config.yaml
n_layer: 18
d_model: 192
n_head: 6
n_kv_head: 6
head_dim: 32
d_mlp: 768
vocab_size: 8192
activation: "squared_relu"
norm: "layernorm"
norm_place: "pre"
norm_eps: 1e-05
positions: "rope"
rope_base: 405000.0
rope_fraction: 0.5
qk_norm: true
attn_scale: 0.276
bias: "none"
tie_embeddings: "early"
parallel_block: false
extras: ["some layers without attention", "local attention windows", "gated attention", "a norm on each head", "value embeddings", "an embedding shortcut", "learned residual scales", "capped logits"]
init: "uniform"
init_std_qkv: 0.0274
init_std_o: 0.00457
init_std_up: 0.0274
init_std_down: 0.00228
optimizer: "adamw"
lr: 0.00276
beta1: 0.9
beta2: 0.95
weight_decay: 0.088
lr_head: 0.0155
warmup_steps: 557
schedule: "wsd"
decay_fraction: 0.41
decay_shape: "linear"
final_lr_fraction: 0.02
batch_tokens: 65536
seq_len: 512
doc_mask: true
train_tokens: 388000000
steps: 5921
dataset: "wikipedia_en"
Each number is 128 + 32 x the weight over its row's rms, rounded and kept within 0 to 255. Layers, rows and columns count from 0. Numbers have three digits each. The size before them is the row's rms in percent of the matrix's.

# layer 5 MLP down (transposed), 768x192, rms 0.138, rows 306-378, columns 96-191
106:138122152113116087156116143162095139170174133147150105142173151125061098112134097139176127113118129074151186075151111167119123075093165157063127088158118144110136103147123116124098183186193189097117095131130085140143096119103110115173142119155124176057124127144150113098082153210123079150
093:133095134154130125106120081103104151105146116145119142107092084110130092124132145118154191124109131116142192127117152104158089124174086113153085050135119151159185147165137069134037169189115119137155147024115170141068107120126113111134181179093184099165206035097118096093105140103097049143
102:139155125131100132091124125152173153180120149143130103105118114128145071126102114164131106118159135221104095147151189088156182156204078045124175180114119181128092191123120152087103102118169134141112115166147149164174168137107163080122142144095111111156187172075133105106154161082148193066
110:078160086131078100141163151085158090129110125127162126096139108125120127138121100113183089114137112110161137122144184096139091173123171058181113171166115100084100127121176142115122103183081124091186105132146047099128164101079098114142137089150149158109158120153132109129129146173120155093
098:086079129149141134153145084160141120178107112143153185106101187170165087135146098142120129094161111114124195122110124137137173120138150137170164133160093127175155144114140019121146138187141151115086131093099129113134144145034182110122170134141069175129217100157113139126131099169128102180
106:131078118118108153119133104136179171162123127093102077151078124080108127119119159110181074132126090130064147180158137143136107050077158158166160159148122111148153183141114171121130147191107105156109060151100101162150089087111144177186127082137121143147110163093079168190109146172113071164
089:136207100094098057086159117075116196159122102115100120119195157175123115204162200192137118092121116103185142133157133078113128166109130129136133093183054097081139165067087143166113130103138126083100172100126079094132155162145132170118168138111125095114139123124103098138134139145111136112
108:133178091166078135167164136155104124113180134174072192121115100113120139145131167122113122059139100140137137182068165101154066125134076119100122187141167128140150085182171080132195057172098145130119223099145116109164136114141113132177078121177120055177099094162126105213141120106118171136
097:169148133213166073102151118112085163129119189115128080082147087109132123083048112116133096088177180124075141126126128085102135124178179099083136143132138175139104114066119110158102122143126107112109145043149146101113155133139143123217158129100158128103065092128152143084137111055145080165
106:118143148151097127178171110097167136149099117135114122101191090159064130141136121161053102086169134120130095192135175095118056106130099091166102113123203131108089110101151060184198099154147149143098156140121171122158174112096110137172097165189150172138127098116173129180159139148057100094
100:125191107155096129162122155200132157126114130136128107131153095097143143151050117098120078130122107158122150146114140107145090075161120107198179118108130197154159076121099114162091165131166137130182181082138140173107207105099126107130112083151100102115103136163138161132159077115142168126
102:116165148106152083191091137121083099103197129070074162140192122173122142157102104109088163104077127129129125159133133141113130146119081104129134105099118112142200039132110107108091155167091159078052125116155120136067091122116170156184121149124096108152156154162196105148150138124136124180
107:159162164120191079080128155140105133129155139140128088112120125194126115113123088175093189115122166075142171144108219104178143110153155127089051132082102117127117080101126101150077133138115111132125112121152127125136134152163105148160094138115100163046083136169134130162051108076120102129
111:105149124137068134121079107138130132114101113116134167135161126126113141156123083143180122072127141068123109158143086183167055136091169153158111119137172144167100119113155183177122096166107156146128106093149167082133189138131196196129146128075110174139085122079149116072149092156067111133
105:102099133112118117090105149173095144103137185123170135077163220115153143161146165100127092098121156150160124123125078076124169148132105112139158141077115136108202095173160178106098163100122108120140096105069126130146123136110138121096145144163129171115211106090061171080141102212161102114
095:175056103120139169077080139137131136114161132160121149188048216125154126157124128102117140117109132125103148155109116116083109102136102103123091152129172110138158065110119177138109136107170146142137151213148152158132123125127129152128122146199138063178206083124091108124141126039107095134
109:130149087134104139093071176114107145117143157157111127140103130150105092190111120111136139095109163117157167134114135150162072100184084126138083092105104134202125157168103105122114136113132149112164140034130122132102115151174142109127187187116124131154185086108183077043116093139140091119
105:148051147117097130102096116100031139160173123153105140125099111166111109129125210091104134164112125121139095039138126172075111097138132110139067097129155168102104189146131163117117185122158123126164154138115151071114106217145167118085088134177129040112128072177139098155139164166143088157
093:151117152069127132172103126119110093164167127160114119157176117132147124083210150108093110131170081081173129108075145144138158132140091161116140133132153130134158106106176133044138141092197194149117115113165097097096152153146074144127145089128151114086120096121173125118129105114196114160
107:142190137111135120117116119116144155107150116132143155149117131135170166093112080094130000106106128159135105194170070086167082117114130085179140096111074121139102177118080155086132161184137151129109109130135160093073104199124127182170144072120086117132085112129162150163115117067117099122
102:133129096151139087147097114133102110068072124099145092127105130107168131164178151092138143159109101182181147171106132164092120094106179155133183165109119168077109098142178179119105156115130152125078117142089119111106091106122137131113112137092136102080147098069039138141173120151108125146
106:097112147090106155102073083076137109131144130154094097095149117106125132102161123082114093163149209108099090141164110170131156131074179209157077151110147071172101169165157151112124096135146110193146141123175122156113098121124065117139111119128111093058132100138132167147118172198038178112
101:152131089126114091089160122090095130101194185125116191092157220065178095103138107101112150090073154106156205074135120178159081183182114160144156151191161076114131151112117127160100144117156181115108099095161073149153157117098136110155179151186065138117165075168139121107123127121121123116
090:112169105156146103137130147074183153141127099112144125122147131076119065093125117087123175117155109149137088132110130056120124177212067108123111144118119079106156128084137120122173113170099123100085163071113153120071156079167135152195129165154133193151140153172118107109094145108081084083
114:152158112158153108152168082158147142149156063122158133149180161125067143128141147131124078118145138142120168134094150133133130115127167179103129107101118114174142132135156118145115155148152094120155124142149117112134232060096095091149121150122158165129182100091136120068129159146101087140
098:106146094085132148118139087111105093177167165154117103118115140054182092117080136145095114130124134115047045156092081074117109136124120133133157118113160177167114119124121118098166148152120192145143152103118127105055145156101094151117182115109112098172133088153132155110172084133152149140
106:094134166159104119080043136132142104119095103167113094161119150126169094128159160130192135134112139081047123104062136145147124063115107175127156138106164111131195145126145113163147105121093154095152161066138144129107158173156114117116137137162141090138128129184152181165149104151112205109
107:102162106142079104112109128133129088129104105128135125117155108067173113147104161135096157140175183100084121106116070170094116166111071122153092148149061168122121137121187109139202078132144141160158097143143102123169145180115074123158115141155140129152158129122155126132116154099168109185
099:161122073088072084160077163131100111101115106162128143217127155144131144153170173101104161165158088100186137095126184170136124146152124128125131076110150074168123202160114152166202123107174154150126134191136126101099108174119113140137087109177165094093141102126111131093163134117090167111
097:162130134068143088188144081147161193104149132120170126142111112086141063185170110095124089167149169149125089130154095122071112177113142143114153141163116156137127148166161085122098103130151087167121160172106088084080078135169150114096141107133097132110071159122106134084146103184191089143
102:152132125150131155102078176155097148123132110126165132095153100085123092118159160155169113190126137155084136108115126153158190119139149142083151146128100124101142161121120114113190160136114193111101073137164180075129087073141120083174141143116155127099173148166083155157063138185140111128
096:110174105129105117140080135116096091162154186118171094137204143135121101144137136119096119111022173118173153096071139094126121118127133089142099163208125144158093134117138096154128111140136122114159157067106177092114104139123111151141195150088153170089121138132133111114146137091124075174
104:114091088123131076090202149086129125122074144145081156090153180139168107097172079087090144082127089159102136095151134187195135148101173142083109133159114126107082144120117109166180083139082136122161116199153081099163137093096130099141116114142094153131162142012143075107083208128138153146
103:118086082095108161163140111115121108191088086098148092155076129139169146148115079072111050094105099116121142211157142180125162085103143126133168158125109103171123085135090124144119167132150121115135138128129079084151101133141185144132070135172113100147221204084083071194124124086117129132
110:123119082118145103215170159158190149152142142126124145183140143118141193080086135091107156133109103071098128139118142132125128177091111174188086146090143133109147101155124129112150140151148119088112076094134071143125053100107084116160103134116125106074144098191119123138125165083170114131
112:150151081111120132115088176157131158148170131125076118114101104160074159060137112100131104106193159099149111061124066114143126092141106191101140160162122172151135170080133097097138117092139137134091159109165134040143153140161109119097153133097195133141109112150134156121159088091114112205
108:117163171129148099163144073130127116126113107191130150131141115095184093109144131144136127148099143184159156119144182132147143124126101171147105133160117139143153113063141189090122106167060147135096126120099117107130122145166153183197171174122115164113131186158115077128133165086096102084
097:169053070155117093156149134170154133167136118165114087105114157112121173122139106129126171131151101137140106125149151138130147131160125063156103174019156147114120148200132096114100169123103134102123091084121130106072138157094162133175114116132130141109169101150087079126128139111154171111
099:081125148085135135154131090199153134032158155063116144107073090100132123078163152140168116094154128109117158109181173132120162186211166115117146099142115077168116115101190100127096114124172157108097135139105081119101141151172140157160106116147117096186092122115117148124142140147107116138
095:137105129138097179123188077127130098107102129097107139078185150150099121127124114107101119105120174148089145079126154136104131077072137101150169126092130082093119143121105155151133082163096124116124108114138069106168183139130187166110159158156047138142182118165082139099152110125095157160
092:135101074088115089141133168149148135147225180095133150164129143126131140137158165137147197112109193135137144083112094126203164133191112142143126092086168126100013142141144142111109092089152094116089176160124119100158129163133118164154115126131114074143170139150137121073160113059135106148
088:154118079115151180099124131132154116129159093096159136119179132128083123089166141133136146177141068131101097186151123112096149079095120113129134127149128166149121109156086081144149089135136187165140148049129131034139165167149078096115182145092163097168110069164159186103154030124095140110
107:091179156132152193113132159087106133165185107103076150125109084104122127121103145124203155137125134174127088101105144150141117141152145132127096167125103067192087170094119110089107079132172133081120118126148140123146160126220124112152207141142098156177090098095128122187122058099127098071
109:067102137131185175080102175126076148116139108147069092127089189125125160119132106048134062114154108079120147132148093117070142154086124100119143127131139114144164126158146133113185108096145114120170141156064142055111213186100122158120153159171176112115142239142134116082157108167124081139
101:058151136127138149141113167155161107126137098178119090133114132090133094122111162101132117127098164133199119136052129111133112147100106170156108127112121114107143140158191085161102096157198134171100095135136092186091102135216120157121084146137109149126104133148118184192139129089149122142
096:118066131104140133146210102183177174148112159102109120141069162122179150158141117082118080106123130103094115152105138097077117045154136099176171152124157078115105135133119150101113137109151151117146122103125090116153174128097117155203148069134089122097062154139169064163164096136150163111
115:156143152154124114122089098109154107162147079146193166158187073150135122132082153139139095142127071066139082080088163130118135151132191163115118107088078189061130138136102112149096133114134136139125092147135129109183144107143119152076142161075170133080100101091117126070158119109103162108
106:120139083120086141102145197092122108087130103161151127087113196086165153129085111139150151134119112165117160107073117143062095121085138093128109096133118047094171125127151126136162167144086187121117126148065130157204101174090144118108126143105097094126111147126182177081154118142097152175
097:117169110134097115173104144104125167150121098134169072146082138159178065101137124093108130113022117122186146161131145126107130097171197136154142162151102159120112141122099089152098108171097104158178111038102142143131064171144169126151187058107165119141088060118150126141161154153085140141
106:070146122047167071151131140149141136157188115158119090206125165130167158135135099112121155086153143139101068115135095114123152092143104080114126145115161118144144123160093147149145155162157101134090160117160187073109123100110129109131133173065169121174076101174160140128181129090121104151
085:056144144180130103116112111151116108108136120134151115151201121122136123123140142119104119136131137080138123134141140156157129095111126124140144106129121111142131158107116113124134132117127167156113148175139114133062134132096120151118141147112124123120146095093110120142132133072162135161
091:091148091083107101108142113148149144127116177167063101124137131117131151133129132111152150102141112146038063128087124117084113137095089126112103100147103139156113158141045118095173125212177185127122075149152104140126129108099128163081154125153162145144071157097133109104196099147086171152
097:108125096080102082118130120103118128090033146116127125132181182073117094144173129114115158057089100136110141059123067173051180110125137133092101148157059118114150152162101134134158106167089145146131139094110147179155149148084120153130159131141105131126132077124149117083096194161101217131
089:151139134088100178127091117163075153142074153135143074173120130132114114134112169117163092134083171099195119124018134170145128135121082152145174129062157136099132214103195150122054145101137163174157115165097106213095196125156124101113092118160137098155158112124144105118167119154103088140
097:136137118113082115114146158109168177139150121121115098117197115124163093159129175095107088147168173093149140065114127085152031177137094119167101124191127137139141138067134170175165150145160103202085148096105081068142172119099125179168159102151109134162147130163122160078114141121144094159
094:109145188156103136128155142128076114068144124175094116182129104147166116123142137118158166110145152118207068110108173107120175100149180090152163161153190092148140167114132127065135048139159123158133123188105119130157091114110099140169185075112200103090086169119066163112157130150105143144
103:136108152134116134101128187107149084138206164110178099147172075144126144091138108201072163095149113119184136086144142124132152115111133157114101123172122105159126105129188130126142096163122106154128171097132116136140201133161099108128125112059109101077152110159063149074097103122086153127
101:108169137174125195132113070100134076155111126112181154152164090139147127096094107101171142142077126144137057046143032127132162141182128129142044140157114166164149116108113152174053150132108117114141083045152107092137172111117109138161169133071150127089114142122221099138137076140128118200
110:121186193090141103058157120131042091095151156102143175214133067119144184111190157134154122129135153126135101153141181076140099072111117131092133171186162152125085138131154124151127091154133097100142120085122110141150146108151141164159152076111155134105090096106117118129130176175119152058
111:130170105099142069148164130138078156140085111123120153120096111193071141153142119079126114084128103136176083126105118189163142137104158152133147122188106143139188115070098117110175059116156168166082127109117114067115077111095138130139139163173087121106096141134170130177088096169144131203
102:175113178077201198150055144163118108072132133051163093144115075157110116156122185144116139069190209129139118165139149143120109114137088167127163175168144100137143153127117100138095098116080127153116092117182128126066104149169089096111164185118180136124095091179113124142100150133088098168
103:100139093117188117131117146126144192120128113109166141133099141128094174151134163077075131109174125108156143125117153132181157113168145086152092160192184122136084123125146108134117079094056102056125149098137161090077139138182111137209156141161116160112115089136144109126147120109118101155
101:085053134162183125199118090186128112100190132133154102115131197150167125118138136141080169081142181129136144103131117134136101087158201119123141116141072117175110146094131137168175155146138090168081144049164142201130139106131151117081106114094148130081185147120153141180074082090134099150
101:120127109103100155156056124172103184109197084129111161147170150080121164198100189125141101116072152144127136120107163081145108063120127157112076150147130126145095202180140110153090123065092122137069117071116135123119128111115165142137188147139113206146131158134076146129174094118157110123
106:085099132117164046174134143075124104059110098088108162147144175118121127172098168125106143097050131135106107120109108098103148144131140184141128152154179113092142139116108139150132135085141168143115108210143148163099128165139117124144102126144119143090081108067109076131058170097148135154
099:149107133138134125132139126131112096126110146112136114143072159082075117087155126158118196123148118131137130106158151054107118155176083056144153111126101096133127122123110093118144162077144163141162158145129106152116152130132146092098084178193126140181133042166119088106098172089074113128
100:104129136112113093107154111115189113122125106096126126089128059136174114148075093138027152096121135157169107158157163094170102146153129091157137149150101097107136146105144106128134112124209093135096139132126088139057185192171102099112110146131123133157067186136106099145154079166124147112
103:165091117133136170134127103142107122104166127094107172103126112137084166151071147145136109135132149118054110151174181193153110077128152095158150130086135108179103130145140145132105136076140188153157129075123122187116193087067140110129089065090107050125103129162139105134121097198142137116
104:132111092173117141119094140176124135103141109118147084147152134100114088185136131093125179065099149136136137178118121169109107122187113056104141119164113124138150087137083131172105155096184215098202118118127088120119116141100160143069148109146166157143135103096119137092179115124046115135
110:088131106108107124139082104127165160168177147132129093116179154169191153116134178093130150101140169112172139095103137177105089053135157090124090135104190143201118052113067130127151127178115132110093099065107130073132140129093198164082136106131129135180100115135092099112158149079095107136
102:125097146070171134152113119160102186119138220092155152135069150182151125122107087148118178118173156095098115145140114072166111110139140164103122117126169138154134112141140123114136182081128161092140129094172126107106085097126080150184145097087137101080119065110081125105136137176145125126
113:160160100085152124152128144120101114118094178176101149167157120143113179096137133137161116137099229092145169132125129075131138168112152147164115139163144114131139093108093158091136130154093122078103157022154096071146132134122075129141156105121149042183145160109111059118101083141116121141
089:079138099101084144161142163125108082131117118105105093118166092135145143058105145110074095113170165164136167130058157093151154120189100144099123123118150169146172080114147125117128122102125135084105178127103153108099218162054207131118079146129137124152088144146127141147133162142203149098
# layer 5 MLP up, 768x192, rms 0.143, rows 307-378, columns 96-191
086:118113164131141080153109090095130179201145083129109096095166107181127118196161112161090096121128142106106162124114103142158050124090189096139106118116129157151102086129128162123128155104188153069095133133141151115180099110115111138112126138070087149176170102126104116142182085142106070092
102:172129090149129137149166154087024132124107156143105108164164067170096131197077109111086149148141101090139133116113151124140109103149090121152143123132075079162139121104186182120134042189148129124172124128178170111097122101158137106177131118116109181132178190115178159126125128117115138126
118:124178108126146067152098187148107177186159132147125204116123094094095145159130043066100174112202148109144089109146135143079165149134152145129092103125113085148197139180135103100110096072158123119060176151132172125046073086099132134124114146117158137123127113150102170133140064110128123119
101:131087100106098178122144140058114101078094100120143102135120125124140123074102119114114162179175096162138123118148169101185069081120089180085113146156153069105080139089165084177098117094102120072181121105151172072164110139133100157146145099132123118145166182128098111102075121127152128155
107:121083096187193144089124133155144109092123115050144092075049144100146147135148162181025133131117130162108139065170110152075155115115146180141138107133103111086170156119147140156115091089116124112104198139120150098151113088106171122169108131103104164152148150139086190107196093141175173128
088:170108098168141170100087171155124176161165039080096137071163148108100102115053144197169187118132156122153111195174103153123123138094146196126129154115119096133116062100082142119105129079122040106146151142171152130151157055125092107119138077127153152120105096143149187140174102121145121126
109:116142122126117154197128108106160100167092059139127115091141041113094120130143045138108183148063078137029140169137115144136142109148116194139111149067125114110148077188106133091149144123151153120139143166131165116092126151139116109128073064163095158155140152152087175162168060137110178111
095:147146149169119114110103177125127129061124184141147158087110108115123119134091133116135104171165182102017081099114074112165114178083086152113125122116151156163113085104141127099129120150091067099098117119147123131164121095156132108146117153104076110113147163158126127061113119143172123075
104:108079129096183130129092106144174130092096129079063104143101127115096152167136127126136190136120062136121114131202144132133103167076124113094116167120109075164140139139171065105098137076192146089099149149108110087137123082102142106156113141155155176082136120094133161112079130166144121128
096:106147108068165141185166092183101088118097071164137120130172068184085164113083124157074116158107093105112114133124122128162086082117125100163153184099044138135138087125178120125130125111125115153160109118183145138070109104086086073135110156142105141188150142145078123137169069101129136107
103:097116168156121142149127148097151134133075105147095147140134112184059166147131089130081173176146121123091048115201137112083190162110131139068118119121132151141085101213164171108083146064188157081109211130158150109149069070137202109134121145148143130114088151109114162104139097181087115117
113:171078097100152120154119179148126196140152128104113094152124105113137094110094123185104120089133113074109153130090124161166089133090110133072078069096057135111144115099112126162119145124144125165147175124143101091163138149163152113103123123091087161128110168123187120109148114054100182102
105:130099129155157148128147092099159150127120161157111140058074113177165146152114139145097113153103177089058152133229136104095117183061137119089092137144147138125086122143125098102155096112118151137114103123141095095097141095093154138130113119134155151079184174146180099101176124156143153094
107:107123198129106151082145100127138161155146103142180085107113107169122180158168137102145162147128146195101156098230089200151138090049104149087089139081071081069068133192125106176124144058090083100136117112102152141130182137102166060138131156092079137164150105104145135115129100183119158181
096:137171061186126135107140147154092127124126135078082160136068105121092131154101138101044175117076113144093134179148123126127156127130187162159096073146127087148114138149079119083126076082097165147137119157125113156119131124136117023085138135141084121081139172092122115145143109156131146107
111:143121185167107123042183098104106188101175157156149108139135132132123161101102119185184133105128062085096123101101179121143078132148158109103079105109119101169152111167171104138107152133152092105165129131141147164158091137110148134141143117135163157105208105120144134118106150115069095071
105:191090139130160129105103120098116106109138155155143105160096099119132183121127060102086098169115097140066193110124177061059104070089146134109076120115131130146132051095101108116123148129207080105154105155213166115143095138138142110095128125129098139130143139159069107145149164145112140158
092:130121119123142049129113119193119116091198074113122055095124093130114095085057164052055164108202062115157203144113141145108144114167165115098162110112150082170135100104091126066133129150106102126081177125126171100139076166155146127159125097164179149176115115174155138141107191141132118125
107:095172152154116161080149150136131138119139135068063114101132161190145138134137154090144170113203179099143103157092092116139158108100078093099101124089124114105140125103173166145126082121149136073142149112197158095158114116087182120135108184071125180108159123141058164144178120151102139165
102:114135115149127153062144147113121096156110120150107121112114144128101151144139083152114126228198183137138111144117172098111118110136136140129050089114162139100112158132131101182160092181111145174104124112132144124077097083182110132099155043178080116112098119113104110116074132172140148127
103:148081069185126132136157132055148137146132096106079168123182145125106136141081139037098115102125147097103093198134129121136112164082130122129165157085080109155140176151147110155114079126100150103164187093120129119145133111186115129148099144076146176175118164129149098150134119130133189119
102:100156109119173143099161151096170117136179062056089123115179145129143142120157146104127180189132149154134178114141126178056094084120135151130138152128143135106144135098098142125127150104095153108097145131133120082135154117155130092121148104136103226106106167205111087118149116118159146133
093:147132139126113200141125156161120129096106094037061163113092081099120170110154150139158129134104144112149134118129141102129046125133086145101143170125061086050134146126164140167135081150121137107190129186167139158092177106096066129111131185166094165161124107085117115108180110132118149108
117:142162201119121109124125155144165184150150122154175161106176126148131122129074155104135127089167055153103152049081128113124152175115172144093080111047093125151188111144090117143140128101096088079101131138107170120111116106136100095159144177082071166087064092072096097143137105118142132102
091:174163098167113153109148162151128079116164118169151098119131117131100117118068170124127115173106135150073112216132153136088112196145115134116144139119128093180121080167092123144179147100132146121126133094114160139106101168095180116076121042102155144183151136126158122082148111135139099087
106:112089137153141132096101159139124187103133069096111131104131149129107129137076135140126138133141159092114098143089114188113146125129176192070117104120107131110137127116137148057152137161206043126198175127121185133135165132156130073090138136216122126101124121160126098135091139107101211062
109:166133125169120178155100133122089137112098132121128099072113145103117081071133123150157175173154123171134106131111108141130129123116076143135068076116115100111162072155161140105158142117080126124133104125113099163124117039075049165102151141144121150142152161091137093152086146144148151109
099:132164105169147157138165155111110133148147108167139127131124153126120103136156089153131153132183114192109157150093144102131154113098123123095128123128123094155110151113072132116091072108177127046135107120109098147087102142125130136095091128159047162228114210186177128074164125126104149123
098:101191103137175125102073171170109113163098102127130069077064133189100117162071120099051145112126086138133141167151103142083144087097154158050164125133106113108163129126134129125131129140037121107134201136136168120146120148156150155147114059126130146118135121141094152114085063168147126136
105:177114141163152165166100033107117105138128138167104131106102116157099149102078121077130173182111127155069074108235125198152096090118174128097064102095109091069091087171149138101119101137151102156137150179132145154092116136177125070098125090077095130168139178125117143118103093159134164120
094:161170121162172096164126048211162101184130064176120128153146100183112116149110160162145146109113149067160122151101126169062132115087130120086161188126139134118182144142066132120168120086130126073152173114143110153117159103033084058147164189105117129112136101089175140197132079131102168124
103:112128183137128090165204135154119094116125151151065111097143126199135096112118140095072184112119109176080118112167070111138079211144117113117037140123052148177085109121161099131162108109098145153143089177120157114101158111138119049174153110087108184104135141101162178073127137112166084080
099:177136135078129148074177180120126139152144136121103126132097133227147131122155102112128066060067118116140113170128157168159091180033136137111082151139056136081129117130144176143125138112119104146101123088071170105152130181095159135022128134123117136128145176105118109146075130111086174139
109:145165123090148117160147127144136098110131128133127162163188100134145193149051133107214183171148112117107162076144156157108105086132153104124136151116047148190159028154074133177107108109098167169116113111178114088101116119129148125163147109070149147132125186139195127115123060136072079133
109:150155085152124126118123129065071105172191152145091171107148068148129156156126101116184149120062056147096173087112125163101123137118138160102093105106162102165166110145122093163109101082152138144114153112126141120164136132083112179118123190113080134084159136155089128093126178079098139128
114:131115123153219080174148120099132174103204123095086127149161146102115121208130138078170155170138158115104169149117109231116093070101156123079088120134132109062128061103151131133118066127103117127150190165108141103036104129061151157137122155138109173170153180149123185188130133168076140113
095:162115097114099136150106167113093083090110075118123153153130130148133138170147142083133132155102126156159141104139069165175062185138108151114060139095089094085100116128112085136124174120089169121131100107145108127164078128060065141122153149137056120172091191153082160160133118109113129140
102:135195136127172149101112124052128242127159186146137184114129119087110119157106119119127108065136157088081155132129073143121120127127145099056143123129149117092159161146096129070164091125095216105137189116110103113064154175131157057153118156140116173115136117134149145169115135128156102138
093:131081111147166117191103101093055146121168170068093235144148125138151146129131124115121138143160113129066160166122142144111122073095111146140129084127115114162097147111119049185158045147078151094164114170194096105115118073092115147096126136131066111129177098141192110169173093183108160140
095:177086148167112186134129170133127139180151138074130138145120154157134113142074135076150167145125074097118157177138110157129106125120038140171143147132104074164172100130077059079102135178157096117074157150152206077162132145160145086064106103113090125164150134173146164112148159096099143173
086:154159127105121141160147124132085116087102141143115206148117174126130081167121123130115127097170161107132065135103152089099162149157174209134156097067132116123140151173172134115118137114156094073205128131084144084126122162083067145106129114084151139116090137155159103185093115148170103107
107:190159131178125137133123105163125122180163113130131164168066069109093147213080152113177198177135066132110095138163112144116173075140115130129130099109105086134083112121076118090134144172144123066123173116129143175119156123124160112112125140128126093146140139088120136201066085130094115090
111:213156080122151178116170155187087155175159104123122129090105114137103143157078070109162127102109068174115177170120132146118100169138161137139063113098101132136156110156125204082128162106161068076147181138084089128109194114130146065132127129125169135149173142095193147099098124136115108073
105:173158130128193130093124083099106133120123107169097128104091099149112118133097137069091137098141091095133115199065105122130116139118131148147158130121158066128068099092154149106192129062177139138220147126111195145102152104140202132131107181119069136083153124127098165104167096155158139087
095:128126117145123114114122160135143099076082139105095165125132143112086196129106136186154107151179096161086076164149140116153046112134142109153140132102167137142109097162107130141119140129089156097119133139129199132171092121116125122135076096112128148142147126126096094077132156080081116118
116:186072108133145092099140136179078163139147118099045125098141100175148073104141094110154129116170156081107109132108167163107138136097135227131104105086085110086101101142167134173151076110100151098137126129165130114155108071123155137173109157094167207092098163141135153147127160104179142150
105:178115122095146180176180151101070179178100070129181150066098154176095141085080080104076078166139118088069089143127159108148085179109115130098111133127139162130131128146143133148150196130102148102093127159099099112105125169127136144149064115161165126140111197114160181129107156102130156129
094:083133171053176098118109170100127137140165126116147111134068146134109071124120115114101085201144159178141094153170132125064117156116118162113142115121130104141176133170159128145107136129161096065122098140122179156074086147044151148078102046122096134121120118082103143108112172091123144019
107:107147118081101126163100179174174123085172137055163140081087095129124176134142113204119113103114168139128153106104113119118147126107125139083151105117155128137178102142148107153140145148164150109140165144108132092094147148085078113092104051092062167106080097167093109157160124155143155125
083:122108155156143125126125154098142170112181103104042103105136122131159083116121119147123099140140130173076113062134098138141141131144103200033094177154085116134148066135094135148065170150133143150091124106081127054136101138153118154136087140138134119197155203161179103199072135100099100078
087:088169169167119107108206111189095100114151108085174118144140082186130139149148123149142123108095071102109119092127039148130130206118144110130179120109141115147146129145140146113146065112128164113135087101127100138153121146173154130135123126161117116121129042201091152142102135138114179163
098:107150079153160098142179123148084083108139087073074101140130113121162147104132091084101127142120074066130099111130135150128152121159039144106147097120173124140116126113095110116094046154153132165153127197126092127097176099159113124073115172139131111140189149118102175227140138114107129143
087:092133157168165148055124168096088146155114085156141114145105130098172132074145159148132144176137131088143137108112056199144085105120158113147126132098135102114131137124114132078135175123119146111117099158156094159181104078163139116075094125160139129126162113140094144106157118157126131098
099:139150182120162131128105109100087156120126152186135113161143112106133147087106051181104110164064138107091115126126108134040129103094088155118096073152166147112171132158117063167203106092071128101176126168134069171065071091123169174113152109166114149118124122175106169095109129172131139074
094:127166091170139100095129149165142142172156140124100090152076129102128107195202125125110131195144143178090168130116146143111121207107147121061151081143135099119161129110087087162141124140112077127142118162104095113117138129130103080091151131086098144152188103164106086098055136175113105155
097:089137150111151118114137165143088164104101104140154147086149155155063113116083152082090138123165161129092096165087145131165065067086219146151129128119170094121194042161075111171168104001154134138119177136133137154092141114111073097188082102068126140182151160164116150097183120130184130113
100:158048153113166127118182153062083169120138086154118108083178099110157155160133076135067140091139141065115154139114108140145136131078153170095140139122144032150122147146132093121172153143128169164128150110108075102147069163126100168113114203096137087167132160158093151107104126155083139162
108:154144098113108099111105066191067153149213186108115164130090056153133141129187161082113144160105075161123097077117197181124099151158193122148133082106148067149114080134131160110123070136147091130179166113141168142176123071082097166129093125110118140128169123174110142119100052134118099101
108:142195068128135103060089119133168081149163079147094109052099112145138207169159119117136081129125150179117110129140213133064123092145104153124144179111137161105143155143160118158122108121120125085116176181115181132111151093086084082109073172123108152180164062088116078175170134105101138120
102:137153109099127105195111130110134132156162208089147094158112108178128113102137067100102165141188110117118127152143069134089130142109127118152148091134000152132149112122122123139207149057116115129152109145127135109143140116154110110155145142074116152144118141118102060110163116055115095097
102:175081194114134128146134081096079156076123139071168150135111110183124119154116149210127153166172108109106164186133133134142069097128109118160135129143082130052132131094087069157157129117128172108186128149153111096073166116120105122103138173102088161128144142135143135106140119203128092112
103:203154116118146238121112120106142209201188083089159110111057128150111122100109106131091105130087139148136112122144149118126146072156125129134132087037118120164164102123117096131096119170116108161093203118082109134138130112128131158102093113071147115124195112138137108133089113113138131137
100:124171109084118116137187064114062156080127119138096158102117149102121146113175107178146138139146116082105103087144122124054108125121134121181051121133071150146122142148169163129121156135151147118175123146150104168161107173053141155150143113154147243112097143098119103125091086154116168151
103:111089106118172098138143177207138157101160081111104138121154110122107162077137138077137142132100086144103118133134177114079100122128117124118099152126094088095082098131177169089063146067085139079129127174110183125094140091131148106098122122075124175124144118122129086123107180085120061140
098:121093083162156152162166121145073123124060089054120109122165124183146097102187137141150190139070159162056158147153143187086120182081105122095152137140098181141115120090142141109173120069116136154132167117115109053098115105061172217075076111120085152193056132158138108102150167090163160123
099:143098147119153139120168157104065140117094081154159139101164104099182183112126079132134156170166027187118139085128117119093128134082106178118045084122136132095116092133173112125108152136157099142160145119141157156094105146132129108121148115104151134087176184178182158117157051124090110146
102:188172088107172139181092090122119134163118107138040148123102084176069110072119170129146145145112135122132140158146109126149134173130121152100186143136034112092132095091135120126066136155121119190099156135085147117063112035156107118092091104178086177196066143158119140120149120118087111144
112:172111145114116147098104143119151170108137076091075143102091098183129130163095124082077211115133138176122101058120064225119160102148126126139143099117082069134164116115098062103127101137136152118189151131128098162106108085120143107160130087165119167113183125034116162168093086169148114169
110:165144117147160214103144064167047150154147160097106121085118144142089115167119142093111194167210127130124075134104125131105133169065146153160138102099118059061139179199144193175155138142144179139113132132085119113099164187093098166151113134102190138106106164139115107142108153129077144149
098:147154123196131084077107191110123103194123108119128085071097140233115082178102195097065188117117083133141101128113029132182125161106138133137118092125111090156099085124080108116157145085142163079167147117107177091146140170118093104135095135100085161138172091081111169147150162147107142115
104:159147102134172178145191103149088208192126164097079152125096083151139150064217113139091141135077073123126152113177140151128106137089080188101095118147156110128128111160106102145128124161176151142131169147116196152111111044091106117058137153119155174149152136168109132110152078105154090144
088:139171098086137220163184111155111104166164086121126158109164117097181104137119191167060199150171084174159098081123109139109124139102113166111097109126147148145146120121140097085182088176080125128152162137184115141129142107112090139137112058115146136168095100107132118100137139163102120079